{"hidden_size": 192, "vocab_size": 2048, "norm_eps": 1e-05, "bias": "none", "init_std_qkv": 0.0491, "init_mimetic": 0.5, "beta1": 0.9, "max_seq_len": 128}
Each number is 128 + 24 x the weight over its row's rms, rounded and kept within 0 to 255. Layers, rows and columns count from 0. Numbers have three digits each. The size before them is the row's rms in percent of the matrix's.

# k: layer 5 attention key, 192x192, rms 0.0901, rows 156-191, columns 0-95
# q: layer 5 attention query, 192x192, rms 0.0886, rows 157-191, columns 0-95
# v: layer 5 attention value, 192x192, rms 0.0675, rows 128-161, columns 0-95
# o: layer 5 attention output (transposed), 192x192, rms 0.0571, rows 128-160, columns 0-95
k156 121:156131181131095153145131142137125151135073166106126152157131117135148095087114104140153121170129130123113142144137118104169122119098159144125120172081160184152105143140117145118141145153145134159136105143131142177121129087105085107080135154147121153120150128164108138137073115137112128150
q157 120:145149120122121121120111120104130140113123138113078130143149122115113123193162124139133157114163141162105091130117111088152120118182153131127137098142086111119119130161144157120122132094119147128077121090145131143097132071080117159147124124162114145168138153147068103132110148052128137131
k157 121:103086131127110127095151196141132177112102106160174088155119100120124136138104132126121144111130157127148170098129129068165126079173136167079144123104108116146126168138140142145101158154145123123116123083134098150072098122114098101123131115173091154176140115088143146132116119143139130114
q158 121:113158116092133132126109113162117028149119128130127164143120074107120106109133160152100129132072117140140142139118146089114118132099141121112155145098159132124149131122139118110120109144123115117115130142115103164120131125151131159113095130149172145149140142105121147087143124114135098128
k158 127:130174137106136139181159151071128123127142142124110117130131108121097127148106153134108139126098089110137085092135172151146144136105122132122154154094101154121137106154138092132147106070110111153155166066074159190129163145147109146132098139160151095085144115122115133101156148126069145139
q159 120:131148178092120110093112104139186103139173121115098150161143139152105097170151127116140134132128161107126131111109099086165135151142110091121121103151114138104131118101118137087128106128123108137120130059101138130079081133148110150098125134138134131120147145160124080118112100174116094134
k159 122:125143179113076149124154119131143121096142141108146103133129159153146091128179111132151138133184101142127136124148089128121138179141125146152133149113149172083123172109127151141127105149119167151122126105110086127100109138147080137123133145125121195138129160156124130105121134121134124132
q160 114:134125102136119120112146132192109120160168123124098147117091131154094156096122115125132141144144113132145134132160137094155139142114145158143111142173123105084122130093121112098123170161176136085129132103103152131107129119096139161134112154114165110096118151155166107127164124140183176138
k160 116:119116103119130124134157136155134090155143178132142172108140123141123101077139064091161111069136146086141121141092116122133122154132148128165148144149141077137122130153122105155140166136174119132113099114090167143118120065130150138092111158139113124131145145085109115141167149121121118161
q161 121:111121105142105081115146140148117103130120150143121148126124106076125120119130088162103142112147110132144113141165118120114155105144151122106109160091073109122132124109146080122115163109146104107128094130143145153137088130147111113105154127148128164114117186131163152158119148161132114126
k161 126:097144145128128092151082103111113113161109100120127149109155114112133108147119120165130141142113126139147072141115121151157104124165161118114126116136135142136136161081119111121123144154163173123147097146158107100131119174127101146115135142113125141113108165110162123150138114113167104163
q162 119:136093127173171105136114156169134150135083119142095135135160091136151100116115142127095145126090049133171102111070105117131121142096107132166098122170094109141150129098144138126112108126111116113105111134110149119197111137144093096111113130151152078110161120146145095179095132136143141130
k162 124:114141148109156116128147155149116138124101081115128156132125098118126111150122147112111114109106109145115148140111127145133116145133145113154121135134072121087172127135121132125088147158127124126112140172141150130132121059140118123148130122138140088106144163144107138117111182117172147127
q163 121:146136132154177118175161128087132110171162150119105102134137094177151086114106108123158070127118123117146164107113103163132141109150104079119151142116134168157151127127146165137141112119165100110097113114141111118136110118098177143135129095099118145105112157124103154140178129116104114128
k163 126:113127145140138119159115135085108116145117140145133158095151110157145109155154104130094106141120139173173121125149106139126115117142117084132146194167157124160143120076139155116133145109132110119083115145157099111120169118145143130157106129133109105114133123107078157141166106136105152161
q164 110:105121072164163153089101168120155146158119103094161120163158091130098134133134150109159129128132158127117130155151172108147094125099131132119120145082160135125140101133154141122154111135066117082108173168100120133121145121135128132142140131129094136095144156124174130105126153105139144153
k164 111:112148155146128117106170121111123130110124132131110127156167086106096146123142155161131131101152173108129098167156145086101121154102160118093093131065114116080139141111123123128095132119184133148077150151141099132118163155105107088147132141129129111120180128157155134150114117144115163131
q165 119:110096145155140136124120144133193080107107137162125153132124142115102077137134126124145126123123087154160194145097086120188126144157144135100123116139142128147128124119133062126113079130152090119093146140107162123153164163119167139150135151105157107159084117127114120142109115159106120099
k165 122:119145096148117140129104092116119086129102140123154124133143127150097151123100149132132118094133088119142158075122091131163123186101153137132123141117152120122158107167150121094102100151137134132118104131115158147120150131161139093122164116111107165125139122145159161080160107172108141099
q166 117:134116112110117079164166174142139148170145093127135111117147071147098180156114165075133131111201152124098111121104105162160114161126106128171129109134131124159119133123122124140078101126156126134167137120141136130111135132099115129132117148119118186068110126092076118126121115113151131137
k166 119:102135141147138109129140135170077107144164146145129177126119104138086124117115127124142100144170145178129088104112090099130164160143117122159095109135142124127128153134123119194076078112112110106165161164130114112110092137117141118086149156154090096113107090088115134128120112140115130125
q167 122:100106158120118120102131106142129090136167135156159159089130109123107100122134147116178099133116125135129108090173167129133121097159082133102094167165135179123155117097183124132161069145149111150118144140113115187134165140061106090139168137079145131114136151125095091133141125157095121171
k167 125:102142194136119114158123139079126093123150133120126096084123088152151167119149125092099143123132119168106135131128145126150138120148134134106135129122123119080104131153172153130152167132144130161101140116095152134109157145113126077091128151117099126137143166169112143153148137173143144137
q168 114:086135125105160089114091155148101134126141119126172143098152163148139123134105150104127125140126089134120147129162107143115115126111130107109123137144127104162155155177131126168081156139115125102116124100106142078114122117136114126149092157124094118119212139143159100136115138136149050158
k168 121:091152141129129121141120102098135123087113108101116118084142106133100140120104113140125144132167126122142196129148101115123141104091140132146123111133101129133142124142114165119132152162073128117136164128105119161141117148090138139179120126130141140108180153110179101138121127093113063111
q169 122:101179141099128117118081160163129123143127167087083155125086135070128132116128134110138156135117171124109136145125088132120143148117143113167165136142152119141139139188142132104198084113127122092094101109148149134160145109100109115114135084082144106100102130148106124138148125154111113135
k169 124:128122134126113117131106135131078125124076136127118110098138174094112097138134124090148161165155124126101140167068135117111136146117107142129138152123113109088109098108144126135143122107119150146136159154155153182103172110137132144120146084112105146162150107210126137116154142114104101156
q170 119:167093126114113144150123094166112154114111104125104125119136128097133123153149147156090134088144112110110178082127136125114100103114104128141139142147113114107099111142104184120147090136186112141126081122123168141127169141130105132084131155140089120145095095152166134088088140099125114117
k170 123:145097136095164165142144114169161167138101135146133150048099106115132120144153123137122103103150127139100169140130122125129089052176162132156137109101099156116138135127132146138130102144149183138145122129141171115111105175148131124103134106168104141111086116115133149131123106098102107090
q171 116:147140111108101085168151114119146141163113142145165123174109168138071149118138124094137144140107140112128164134138118118168139102138121127081122157101129091139117148143127104161163118179125100165137122113115153108173135130097126170139110098172170087097134143144154139128132096123161115102
k171 121:121176100107140126121133121117121071153111107147135140126187152147089142139156104137128153109102128133114136116165159130125151130084155106098078149108161113135127111143152118115157143146137151138148143109141131113111156145112108141136154095145150099089109154109120126148090131121164158081
q172 126:110108166113160081143140114112150118071114117110143152133104107136092158125175151182118167125124108125146110108124109125163131121158112125137149111142086104109124146113127172122181139126151131121106127158157119111115113148161120099133120140162123121148113110132118131121124093127146126133
k172 128:089121122169134112135101160101144164132081149121158128124128110105162132106129157165110123110119085082066108140138139138150181115172151136158099127133150113122121124114115097182128114120131138171105147171119139104111141106140128106123084165130118138160131130128101093131140165118147098135
q173 120:130065091140172104107130086111133122116117111094150107145152129105155114114113076140156153124135153154146103124146092124119127156188085141133120110143165123149093149134158141111157118108136115133187158118088118131122157161122174143093131144145152107151143142113113146095152170111112159133
k173 125:164099119137104109105151178124139131134158126121157174157114147093129185123111135142130127178102132091147126117160066175164112118168078118114147091152122148114110112114155112104118142133127087151114103163162148140138126167134128129159099146109180125141161129130153142100114088142107122139
q174 111:133120099109140129139112164161166100173157105161135112156135141198095171098159115163129154098101151164116128117151167120104105144093122115115101139073165117143109167137126143121146124144085109131084144157137156170148118132150122105108145128117144160173113106136110086127118168115128163124
k174 112:137128100159165091123098143154155095139133143127127125089158088174088134093173124115202102141123128104133108161146144136110124143102149098097171113112116149129137175136116140147131146114150159150167167142169132177134133148125131137147100148092139115128104073117119112117123132147152151147
q175 114:098133105146123147112137134117128111135167188129113108147132130086148126106159137126154123095114153157119138131120145109118119141111083142152101103140098141196171119110092109140110138096128169143125166118104102099105141146120135099132103108114126156130151142133146111147118101139116119136
k175 116:158114137157090077079133111142137119101150120147151124179126115155141131110147145106125088102075157154098164155098129145134130142127150108111117101151092143168135135091086101114131127101129125094115118116083117125114130134129126107123146168171164172123127140143121119105144178112161139138
q176 116:161129119089165113120149139164135155159142158137154139145107098137149153127084174146101095113125150094136149134135094103156140143103130134120132137144125128111120117136093118123111125166151073122104119110131115144119144129141126132137135087128128160136146119137115102175096130122132190105
k176 120:169134141123070098112132114125118134114156165106104125116169107144105094111071130144093112115163132150104107110100127157136111134141117116139093137145125121115144136136068132087110112135149121140136155100163154159163126110170107140135133116156118105127166110130117129160154120140126109117
q177 113:101130109103164133114147166126137132086148090126109125150118134153108109140139114136167130160139103092099114159155094098155115089076163141114120069133145157143144132102136092131153156116175128133088141117122136133134149154152092152121119147148084117120113140081120087139105125123097125049
k177 116:129128129178139126099105144102118108125085152115120117134131128125123102137139136131132106108115101102093110122131102158142117131067148131125118107152092139137132162120119122142136157115153089148137113129130139134138154101124117154129129157130079166112142128098114130159125119109103127117
q178 120:156097146152113139107126102118120131123143130167071153150103147152121149141114139093153125129169107082143161117136154095118146105142116144144113147171151135122142102147119170118145148132118163100136104120128088108141174130153129152096099094140163133141108158121136122125114119123104118142
k178 122:166132144063145127114103106097137133138158103144144116160077136158076155121129149168121133133150109083118175143128104120158130146166122080114116115125132071147172111105141117127118140149099129088152167103148115139100147131120169088131113147160113178136077122133127170149148100097117164165
q179 114:140128155117151109143107141120118105144114153127165110126141126134165142147177147172101138120151174090159125129120168104139145126103157149121109086135129132092118114143120087099115094174119104143183151144107126172129115132157115147151129140099086140135139186133111089131170111143082142135
k179 115:128171135147108129112097163142156132168141123177102072149115105093180118126173157115110102081172174143162128114110173113125171133129094079127082158148122121105100120165109110092133150127106116154134135146115176119145135099164128140175142172152118149147144118090151113129092112113113073089
q180 115:132100162107112116130140109170138133128093142129122117157088139125121120132124168082113132139140095177123075183151079131129157151117116101103145143078152133133111171144109126068109130158089155121149163097155108116145075139138105141160128111095151088130110153098106098094088131097124156155
k180 117:133082101100133102116117110126082155125143150156107160137129126133137132162116130151180126118136080175141090132125102134139182120094158137117177136133126120105111115116136183126090141111106122136101145107119095169153086087099118104143125167086118124119137125127132135137103132129123111138
q181 124:119115098130166151142130131122116165124132132143138134072135143157124063133172134079107110153160145130087126156109132129150105131062164117187078144122134112114085147117114136073133149054122094158117093134137103161155089132143155107144126094135156129136134147146131155068129100135130152121
k181 126:120138115095100157139144105077103188088145127145146182058151124099165132156153133137145087094146129143103107156154107061177117193117097138101129093119118134130116103118114111135125092128117103132134141120150151109117094130133135137151114122125138110134111120128129163124131133136149163150
q182 117:124136144119102112128138114144136120135145120119142114165140147147115079106139154129115123117109116116123147136130133143150095125148140166129129096149120117131140095136111125120146132156131127139121126117125140197147084127142115085111099143125129128096142108130110126123135119111062138138
k182 123:143180133085163095136113122161135102098139165105127116144183106107131185120095157143123167180153090156145146145135128147132132119122144133102138103152126126129057126115168097163112162157149110166119127142118181117108130119130115096166127123142132127143113125154110167115097149078134106111
q183 123:131099153071121092145096135133133124123120144141104121138154110091129157111158098112154103127107118118089124121091109112071143123129169127090136169150128107193153115131136155091125120119145105119110169163099139114091107188136127193143149105111142142105113131159158134119144137154095127136
k183 123:149103105087104124145137101126112124112095130155128141170122104084103151135146112169112119081153110096080150118132131135096148148169143157097155168138129130129128138130109124122137118093149136148135147140123126164104102173123126139115159090149191126124163104153094159108106135130175110094
q184 117:089155132113124091160165161136137157090144104121129149144156108106157095175121136104116122143152148116131170130134145113133158133098073105133129110097162162111136159118072166105111118091142173078139158117132150135157118138101127121155108121148133129162111155124115101143132141104151147138
k184 119:115145161095197152124155125128156165105140122125140120092144130078129102150148091108151127102132074110145138115086102111137157124140116084122070099108095131171075149136124150102117183121105122132150140140167114129120141127128132118101128137132086099115132130128112146139103113168132136148
q185 120:153124091149134083107125125155121127161089178133135098089123126115105139142141112137176118169111169092130154084129191118153109096126142144175144152182125108139159128118118122110116129153154133146130136120122146173117138093087138119113130146154160100150197126127128144114168091127099131108
k185 122:146143129164136131119150125107123123120150120139193186147110150107086130140116149103108160100133144158141102099163182140109149137160122118132139146156116114155149142103126146138156140109141096130071148115116178131117140139098123202062131114143097118108120111103141127159130151116132119146
q186 121:143154112149127112103120158125132119162120140153137131127171142136165161164136181129137103120142086116110158131141106090098161103134155106151110100117122165109069112105122091123175111100173134094133112129100103130134095150154119136089115098115110125152167093141173116145149127118145162137
k186 122:178139107154080146139145164138132151080137135120131143096162122121147151174130145161137128147152173103116159132112102161079105111165117108134131116120104123124116152103122139093134086116146163118109143139135149128133168134148106080115119132158146151088116148092151120116124102157184140154
q187 117:089120134159107092141101124137116147127148140130118135122089129121149112103109122126125155135075120132131167102097108114147140139131155128114144117092147112146123131083081154093181093100155130145122125180136119119117131102104122131176103096100152090154167141155110146113126128096102097153
k187 122:127131126147139087102128151105140114100089126119108145106085139136115117172137101137173127151073099148111150146107123117181151131162140132130122141118106135189121138110096138168098108130143156145105158129087137114121132139152132084130105119123123108144150081102115136078156102110109134097
q188 121:114120095138149138098096143112163144142119133137150131142110109151113146119122136105115085144127100131165121163124051136124153127137146130167137141157133152091141130130131181129106133130167158102109150126105147136102098118123054133156119179116110086155140139124136152100155113152103149126
k188 123:155154094137135116124085161120125137107065128110117130165147107118150145149142077116116159103149143170136190135090088123133195133124104151182088122143139148083120087117178154123101156145149123156116156144146126150109134169111130143105122088121112112103097148125130105101144105101132145142
q189 112:110126125142166084159101083126149126120141150101090108157171097106107131131086135105103119118107123118053155156179131109130081107108125167118132127161115157127136112165137117099129111092109091075132142143138130112133140146132167091125133137122089125126120128131104108153146085128116117119
k189 117:125163119140148094133132114145151137112128130106110137120168146146146112101087128102100120155133106141148164107196125122123102125162166167124126156141124111105145107152089109129133132098138083129139122122166108142125093160161131142105093141129108123135116130124173095133148174153103153185
q190 121:156093136134142145081146134144138129126115128148116135147135114110132063113093064142101108142155119147097107117101133105150152100164128131108157135143108107111138171169134114147150118119117149132100124140114167140117120105180121121120074169100138175138174105124115120147115125127098144157
k190 119:135099089123130158113106168087126146120149101172102141144159183137140117148094133116131149119159132102157121145127108142131158122139147136100144115112094166099168155164123182152133133113136180131163122117088188138120167100099148108150067097126151155144127135093107081123135112113092109188
q191 116:100125135133147128140145116155143148126113098137128106128131147126076125116140159164137121159132132157152110181107119110116159151143171130113165125134169135109157124099097132124107130122141114130174136106143121095105165127168118150132120139143115153098155114103128140112146104103123124096
k191 118:112152135148130141095157125190117091119115113163097155118084156141144133145082166175128132098103139118149116146136119090117137150127115076132124140155128119129151108138134140150147170155135115138121135125131132132123147081113117153104135101076111156122162142113109049134119123150144151089
v128 113:148122149079099091105146111133102123094132151143121154080144104152124147124120098143156144113105136114140148130096141129187136115131114106166127123147132105138147172178139131135128104073126101127102128135152125124144100138167110085106128123140155112108110165180141129151134144115090155035
o128 114:113161128117128103129136150154097125110154145127101126105149098120140126139088094177098111128126127148152153116150128148124121111154145105150112109100107159114110137149123090153168083074133099144107152112128152135162117104104138125144135187063118110128180070133148129170187152119055090135
v129 109:111121113116128128144129156116107145133126115075121114146083107095185130144097166126196118132124132147123125146146180139127110136123166138158137149100107103109129119152121083093099117183174071086116109100123165149130096163107121124139104123132082126112155104114122131114138139119122130136
o129 113:130125148112167127132111128137145104132100110113132112099104137155153093108146147113182126099138128166101103103085112130164151120118113106118144114125126088134123135152159135089141144132158172151126121100134099127110155139114110108157144139141116123161115183066144179164137095112114113113
v130 113:131131124079138148076133152143162100166107126096148123081123137129127120131100109107085120161130100137108124142168133114162140144130127128162110143158117143142114167114141125116131121141126119083114120115113131122104133180154120155128143119132130149085145113077111108087167140102096169121
o130 114:139134158148161119140124169137170147190159131107111119118126141135136107085145110116135089114135137147127125113096161118127128116112127154140098143100110144158154144139088111136117064118127113114110130164085118088132118113127145101107128109117080116157142115121135125092142133115166163062
v131 109:127128131119125144089114102153192161102163140105111139111121111124102136134171130120120158100130135137135116123121139144161133115154167131164139170131108160159120107104109133135123120165120109133165108138119087188129103107101134120095134157065139148129167104156139183126142125140129119107
o131 107:113121106134128084120129129115148145163118135105125117104128145120135091128128079172118125145111145132157139081110123105121151139114110164146152141136115133079118158137183139094152144162135105095106107108147082133141149116127135110053128154158132118140091132083142128120148126145127071071
v132 113:104084104136075131127138101164142148151151140113163160156165144109125127136116123109133161079095106074117122123167152154129110144111094134145115132086149119158150107145143157103122109129127144095126135172095125089135122121127134157103100119168102119156122081142097164128099107159109142053
o132 117:095113150171138139123098135177125098145145094132113135104124144131164102108087134133094132136123115083099127107159169117148153137132064141134143129111108143143127150109147136117130165119119151077133104192154076083113086106150075112120112128115140149104107104126122142146100137145131113125
v133 117:111119150174166179136144117130098151150122142128119153104112136158193177094105116166148123135086132119113155099120147142152171086098138105121128145132102125137111167133126120125132172146119141078146124140123164132088112128173126132087127088158118109130140113135138151110113118126174150144
o133 119:151140136107170128147168126122172164172099132090118143119157107118161167092128111123142151171077175094141153125162145131147124132177107131092078100106143138154118124114109137115095131112111117140148117060121137136118132131153112071115138130141166115143122121134155131088100088125088135142
v134 113:113151173141109109146097143142134172107112140174137104118143116104113143162118126175112126140167121123121105141156117162101116158124103066161148131098150111122088120188156113113076138144126138124113108109139130113094128114133118124113164155161146110171072108149102134100158114125126138167
o134 113:137105141155149105107139082124114108162163114161111135122106126117091136131120087113095123171074090126120120134089127149080137134111134084110134153126120128164163111160139111161170150159097142155133159107123135103131106154128128105139138137159099173082090110115092135155123157123141169146
v135 116:131146145090151147115144148131108146135152132111106149111146159109136160145120082099108117149135120125097103144129083136106105144091164108122155076163107115179142110155164127102088140088176076166099125104048110080102132141139141112113133127102137124162108126115105123128101076149137103099
o135 116:152142099161137055158114124110161103105153126162145160105095103147103144170135145129138106127151091108137127123118147147131071161149152101175178084133127113133115134095138134149122160149109151165102139112094129108110108073131154109103117164146112124165109106122107105132103144126114123136
v136 116:151145110101119126110101112152163133103132118142183143123121130096131137107112128139145074112110148143122096155197148126110138152139077117147115144153164146116110125140173139131155126127169130141114146055148113124117130110148150084175141157115110152139178104117136119131125155113178148169
o136 113:114155127054100108137111118153158138148089127145085131134106168177135092117103077126140121116095153152110095128160123154115154113138101148135129140146080117091133119120121129134129132144102126134107173132153124123132138137155114104136097149131100150098122138147158146159165145086124102112
v137 116:132098098136115104158117112143122131137197151172106111131120166142127117126144121144142115153146102085156155172080127160150145131157144113173131119120118154160128128119134128130151130133085091122101105117139113118078140128091097158096126136141147105117181159138107106136146140113138153128
o137 117:148104088127133113162123138086149110117166151162138132159113114091145105116104127119083160156111096141160149094141129168146150110157129152100132133121115122101133136106160148123142135096154103102131129152144089093097113114112111144166115124163092121120096115114136167113106158087106132146
v138 118:075155153125086137128114171144169162113095128109147110149083131127113111093138106126123148092108131140134102154129068136103148137104111131136110158141114091124147168136084128109106151102128109160090088101145168122135165128090103102162125132133123106136146139140164123114123080168084153132
o138 117:111163131143117166148130130171132150114188130103123116111110123135139193122134111099116158071122109113118184080123137160070111133137110095126129141153126118120126164182097112129092164129151161127156131156103127136163091144129143164125152156180122092140116113116140124121145118112125088123
v139 113:119117149129160128104112099127117156138100127118132136105152158138154128170177103126112107141128144099084149107094123109112085103108138173146123131136090160126122125171156114169097111161138140124115112085135125115117125123075133100084101153151158156111177147118129087149121157131129129114
o139 113:154122107107140132175123144104084072127126173096162136097132119119117130144151146096170145142115118112172153088122168093118098170127111153105103117097133136084099133120169136139126131139131138140098127097159120137123158107158139104130140143119138168088120128133154150144141163119130164107
v140 114:146155080110102118183083192149125125079160128120152104132137066158138134172123091131122112153129142093106097110157146120085107120159129108106135105092120171161141091127097130081156170158143156114114103188140145126108150136113116125137161126098120101160182138157109091131108138121129096140
o140 113:146171126136109156144174148169109111143132151145099124154109159120092164122149139085140107164124095108132127111122076103140142133139118127133112119142105165133165090140107154079152125136137135133155085146131123111125106136100069100164109164121132143134140142125142106148147151130129067127
v141 115:128135117121127112095114152114105095080155161123122165127070098109123123142112181150112120169148082118088149145147133145131149106173101130105078155150122119122118135141132163134152107127158116158141123188091092128069123108168115142119141151103118140141128129140137107107134143173167103111
o141 114:132128121128078102146133101159129107120120168151113143087166119169114157124159137116083138164160131099135154097091103132142116098087103131096133127129144064133122157112087166110137142121128121153126147141144112142186086088107105147128142127118083113129118121124091152130158121133128164115
v142 121:132118119105172097109101130123102141108123150094147148139083147163161125106127137136106123154086133116154123094126107103061116124130125097101114118119159141134145164110135086147140124146154186121122097158120143126121118141150131123091127139097108138122105154140148137136149118136068108093
o142 121:149122144053131122099085149152109148163124138135142118146149144152110168119123120151098147082115112123154092131115126079095139111121133105158123102092130148108177167102095088130177127151122141152125115140134127130202136140138143119129163168138106156201093167127153131130143130141129124154
v143 119:138127126150124141141158118130153172145126134152110121117127115104064119118127091148144125128096186117158131142146121127107170115099111136164129080137142153104121105151134158056128136149145130129098167133098139127090121123162166105128107103098126149156128084130119097122129145116124114153
o143 117:077139139100071135133129130128148139118131125137098143135120147085121140116099124110165147141147123153128160126139125115156107131127099149113110123156144132131162118170076155122176101127090098152132118099122127120108099160129139099147157098137146180130105097128101111118152131122145113126
v144 112:133112116169145149129143109152123108161104107107142145147156127147115116151158166137140136173120131130119107113120154106129114140139102131125129138146156128116108130140120147080105131130138145141024147145126110141119112155182141187102082112131157132156133099134076124152095128125083130153
o144 111:102128112119125097141126089124102077127118098129167125131136131160106114130174176113114117170122198101138136159156146119108129126142081095088100133140137135189119123148122117135119126131132152149119134139096106123140167169141105145118151095106126138148141080144125106140121120130088130118
v145 117:094119166079145128140131152109162125116112104154106152129146099143121142117113163152164151101120101142134136107140117084100092142126117147099102149234137172170132110142156127099138139103106131094100128110128151133152114138130129136107091172120169136129100127107141152128134130130103104138
o145 123:146175162140125161117104165144099145165122115098133125098105140153115098116126180167148127126145093152078074134125126128121138127096130149095150126108160133194106122122117125162143136139161115116122145140134102139142138107100123129097115147138099130119126121131128115137125102112099118167
v146 115:128111098131122137144105114121139157186144122124127163067103143097107144120139089124129150141146164133119122093152171156129158148142133169094148135128137133141129141117133117127129131168116116145120112137142094086153140089191106098134079141115130165109141126109158126115130132123133135086
o146 117:123110039122155117133142123138116144126142116132102137132126153116114121158108169155136107158145089151108130133074168127140155098133116122135090136118127132121149187130104125085140127143123135142119131128152165092177115159183161116089161142105133136118133128104132154108111109126121140134
v147 119:134151114136164106119154133106122123134118178152107124134086120105134103117085126129110117096185144116122167143157118118097157099151103189087149122161128126117113143141152122128096143154121117127102094124161154101121112118148170156114143126104151120071166164170139134116162080138150173112
o147 113:105148129111127137119126135120131090100119165133105109141110125178160097109121161127128130143152116162085132086134101117135158117114109135110174138141123103114125162129178104117102098112118128139069156119101157100158104114129146162159136169107107123176188114142136155093103093108096153117
v148 109:111127131100121170136106146140119117132129158096121109122119081127123110117143165104142120173127112142123106148137111128160086090117095129126130099128142144117140139094139111102138122133137137160145150127130172129106153098131173143136114125143189083156178148123119158142173109176153134132
o148 112:104099139148168148153132131085107124126077109117098122133097140127146108163096131102153116130103114088117119136106156141139117096143131112127140069090101142123121174110129102128158140123120107167158137134132084143102138090155140162166077154140150090130153093112077082136134111138095128122
v149 115:159136146141152116116156135142154130143127107146124138118099110131115129133103100105133159144123119169125122118134118102097147157125110143096159138080146177155132079122088158088145156122129100107165111105155124079126161112165148119144141149167122104136149128120166154111133107107124098102
o149 119:147091130121157090099138140151119117168136119112169185146139140126112135147131120091120144153155117118137138142167135152135117106131084162125122140148109136102114120169134136117094117134135139108177134121145164149092111127122113097108159161108126126165158131125115094138141142128114107124
v150 114:178096114141120137122077127141083112102097128162103098100117120096128082098147132132136128148102134136109114098116121084160104110116140133122172130108134096147137129119124154094114127109171115106112119121130137125134124124094114156106099148128099148102127129119091114111141117082111117133
o150 112:140118131141156151084100156095126101139164113131153137144154112145170128116108160160094143157112143141121127091173101133099128141118100115143125113146128148090132097064136157139125098112145091150127107128126158176143185131099152143116140119152161178096149139102118129120171152077165091116
v151 114:111140113127177164120164126167160143120113131138123147108120122152130131129117117166126142124109139124123148110110127142164147145114118177130133112109139100150104126126113131078166109152156156173120175158096115103150091102103111081155131091127116134151123116156147125157104123167140166129
o151 114:097143145122103091103130148128142158115133131175119135124170140144149127091127152108123146160140171143149158117178133131101109116106140148093163086125125115088149157138153132125155130116136133155129138138129092153089101161123115130133178139101161137131126124137146115130103130162139124153
v152 109:122161176128132141118139141171118109098143139128149131133159095109126118141134129112171139110149163151113123137123149126118154160097116132162191116131137123128147099122129129104165178103132141159101095196145166150093105118119109094105103113118088140142152180101140160143108136133136149127
o152 111:101116094109177134163130132124114137103149160136118172079146111160099149127121115097148159120157128125114147165121112117117171121077123136127138100120108131116121085175083155145175102105166125143107104124108148098107095096114116117148128110189155125102157144097121116126122132099114142134
v153 113:142154152090129093177180143178137118124131141099109117079100104119127103121113129117168154107140153136148128135100121129128129150161172157127143082123160104117160138114141119111117122124128130081111141141122096143095132188156102096113071123143131101137150111091147106122136119118161112129
o153 114:117106103089133134151131153110189103115159152130125113108120125103104082147116143089135120143154188111122107118090154139113147111194183188150110121163157130137139122090150092159145168123110164091122151097150143099121102147131094152119088119103114129156119154107135122132142144062138125156
v154 120:124119103124174132105145129087154124172122115117095100151128130129133141165139143098137113099122122120153132174092137106099149115140140114102153156151130120092078142095099096130147164131127118084119146111173125157122127150182056116094138159075140123141133147103130103072123100175146117114
o154 120:149131134090178166127167119135145107156123076150110138135119141136166113167126161124105127156112136132112143115091169103114133088114142126119122181148124096079113079145163094173151161149112144150121119149137154108147123127116090155100118092119136102159131119131130145121111144114158166088
v155 113:156159105134166111102115084135072177126131086113149136133154135139086136128118121128065124082089106143167119174106130172113112135148136142154138202128133128116116119154101118183138169119098159169104127123091110108099124124153121078158120122153077150108153138122096113148121130132121147146
o155 117:153187104160141126105155138101128175136152143164118128140128145120067142147156144097070124100103139174129097156158142130113090160137081099076114103108139094133105086114118106121103143110121119105140145155110100144110173154137148117134148151148120131148111117103149128116124144127098152111
v156 115:123088150128144121109166165107128120133171149129164141121115137099137120136143122160112126135127136106144135119103090147137149173093154110125142157083093138129163151176160131135189162147129124129140126104113097129127086128115106126120111122089148132116095098106149154113159137154119121141
o156 114:146114178100151150062149116105135130121153127153168126092130139131127165152086131157149091141119152141108173104110090156152145164068128128186088154116094165095164147113112132124122125119121137108083131119133144144123144105144148146139130076104126137133089092123161119128139164108143104096
v157 114:112111184138175137126114131139137143083117123140124175133125146125134100143167150121160140140138134123099117150151122151138104146120160140150130108122155068158100136134157131102134076160132090157134126129119123135132094103159130182149108122121104136103102137125151117073125098137113116119
o157 117:127126111151146107082140123143150127147108122139125179104112120131125075127107122111170147097113100080126122088136183117144134112137146130109113090166083084191165145129129087119152059117148129167109092101095142123130111096123127120116099142146164125097095115165132146084163109093091139127
v158 112:149115149154118147121128147110155143085111160123130099142168123132091121132139073145123106146119123153165101111118131114117177146156138106112143081116111107113158099138123119123116124105133109158078120137115137139116075111150133137140132150125140143121133146116101122111159144136126129079
o158 109:150124128143123176120178116103177127093102149164121160079139128078152128112127107121135119155103155149122121198139126121136100118121121148143157114143135102116111182154115122136134155097151143158163134169128115117155106100127135179126114138113124131119139106109163112105161143106111163162
v159 118:088142119110087114155089126146154120106157145119128094117112146109152137091133105126160113165131108104131093127148108103141178128134123085106132164117107114130113069127161142130133130136157109100100155152091153121144156149122143154087111159121101115083122117140160104119084111158138189110
o159 108:119138155115126110139140098127106112125130106126129108139118119079131090141109075118133146173124109097100135134141164115152121178080105067083141107118098127127125107132125114076112102070123133124112155168109138132100118110121148155115136158159167147133117107132179146148139131115159123093
v160 113:099163140157156132127144149174126087143139125112079115124166145066158109128120113141132104129146174079086123176140105127133136144149129108131153141131104139152172129117133130148122140124126134130152138126157140080135079173112097145100101129107116133139158112150121182124140174174073138134
o160 121:130146122106190114154153114136128129129116152122117059085170123117157102132102123096128183142135111140107119126135140052133138118100136086118145128115135117130147122116142125124127127110110103119119096146105123145151103144169130112150138145122087119162128093097128129133092128139104139161
v161 113:138118148118132134102103111163114098136164082138107144122068127118119143124157109124146114161141141120144125124105157134146137143143122173124116117134087123107107121133156147142156165129102139142137117124147143120102128168164092134162134123187140107177131150114166140159130081092127138104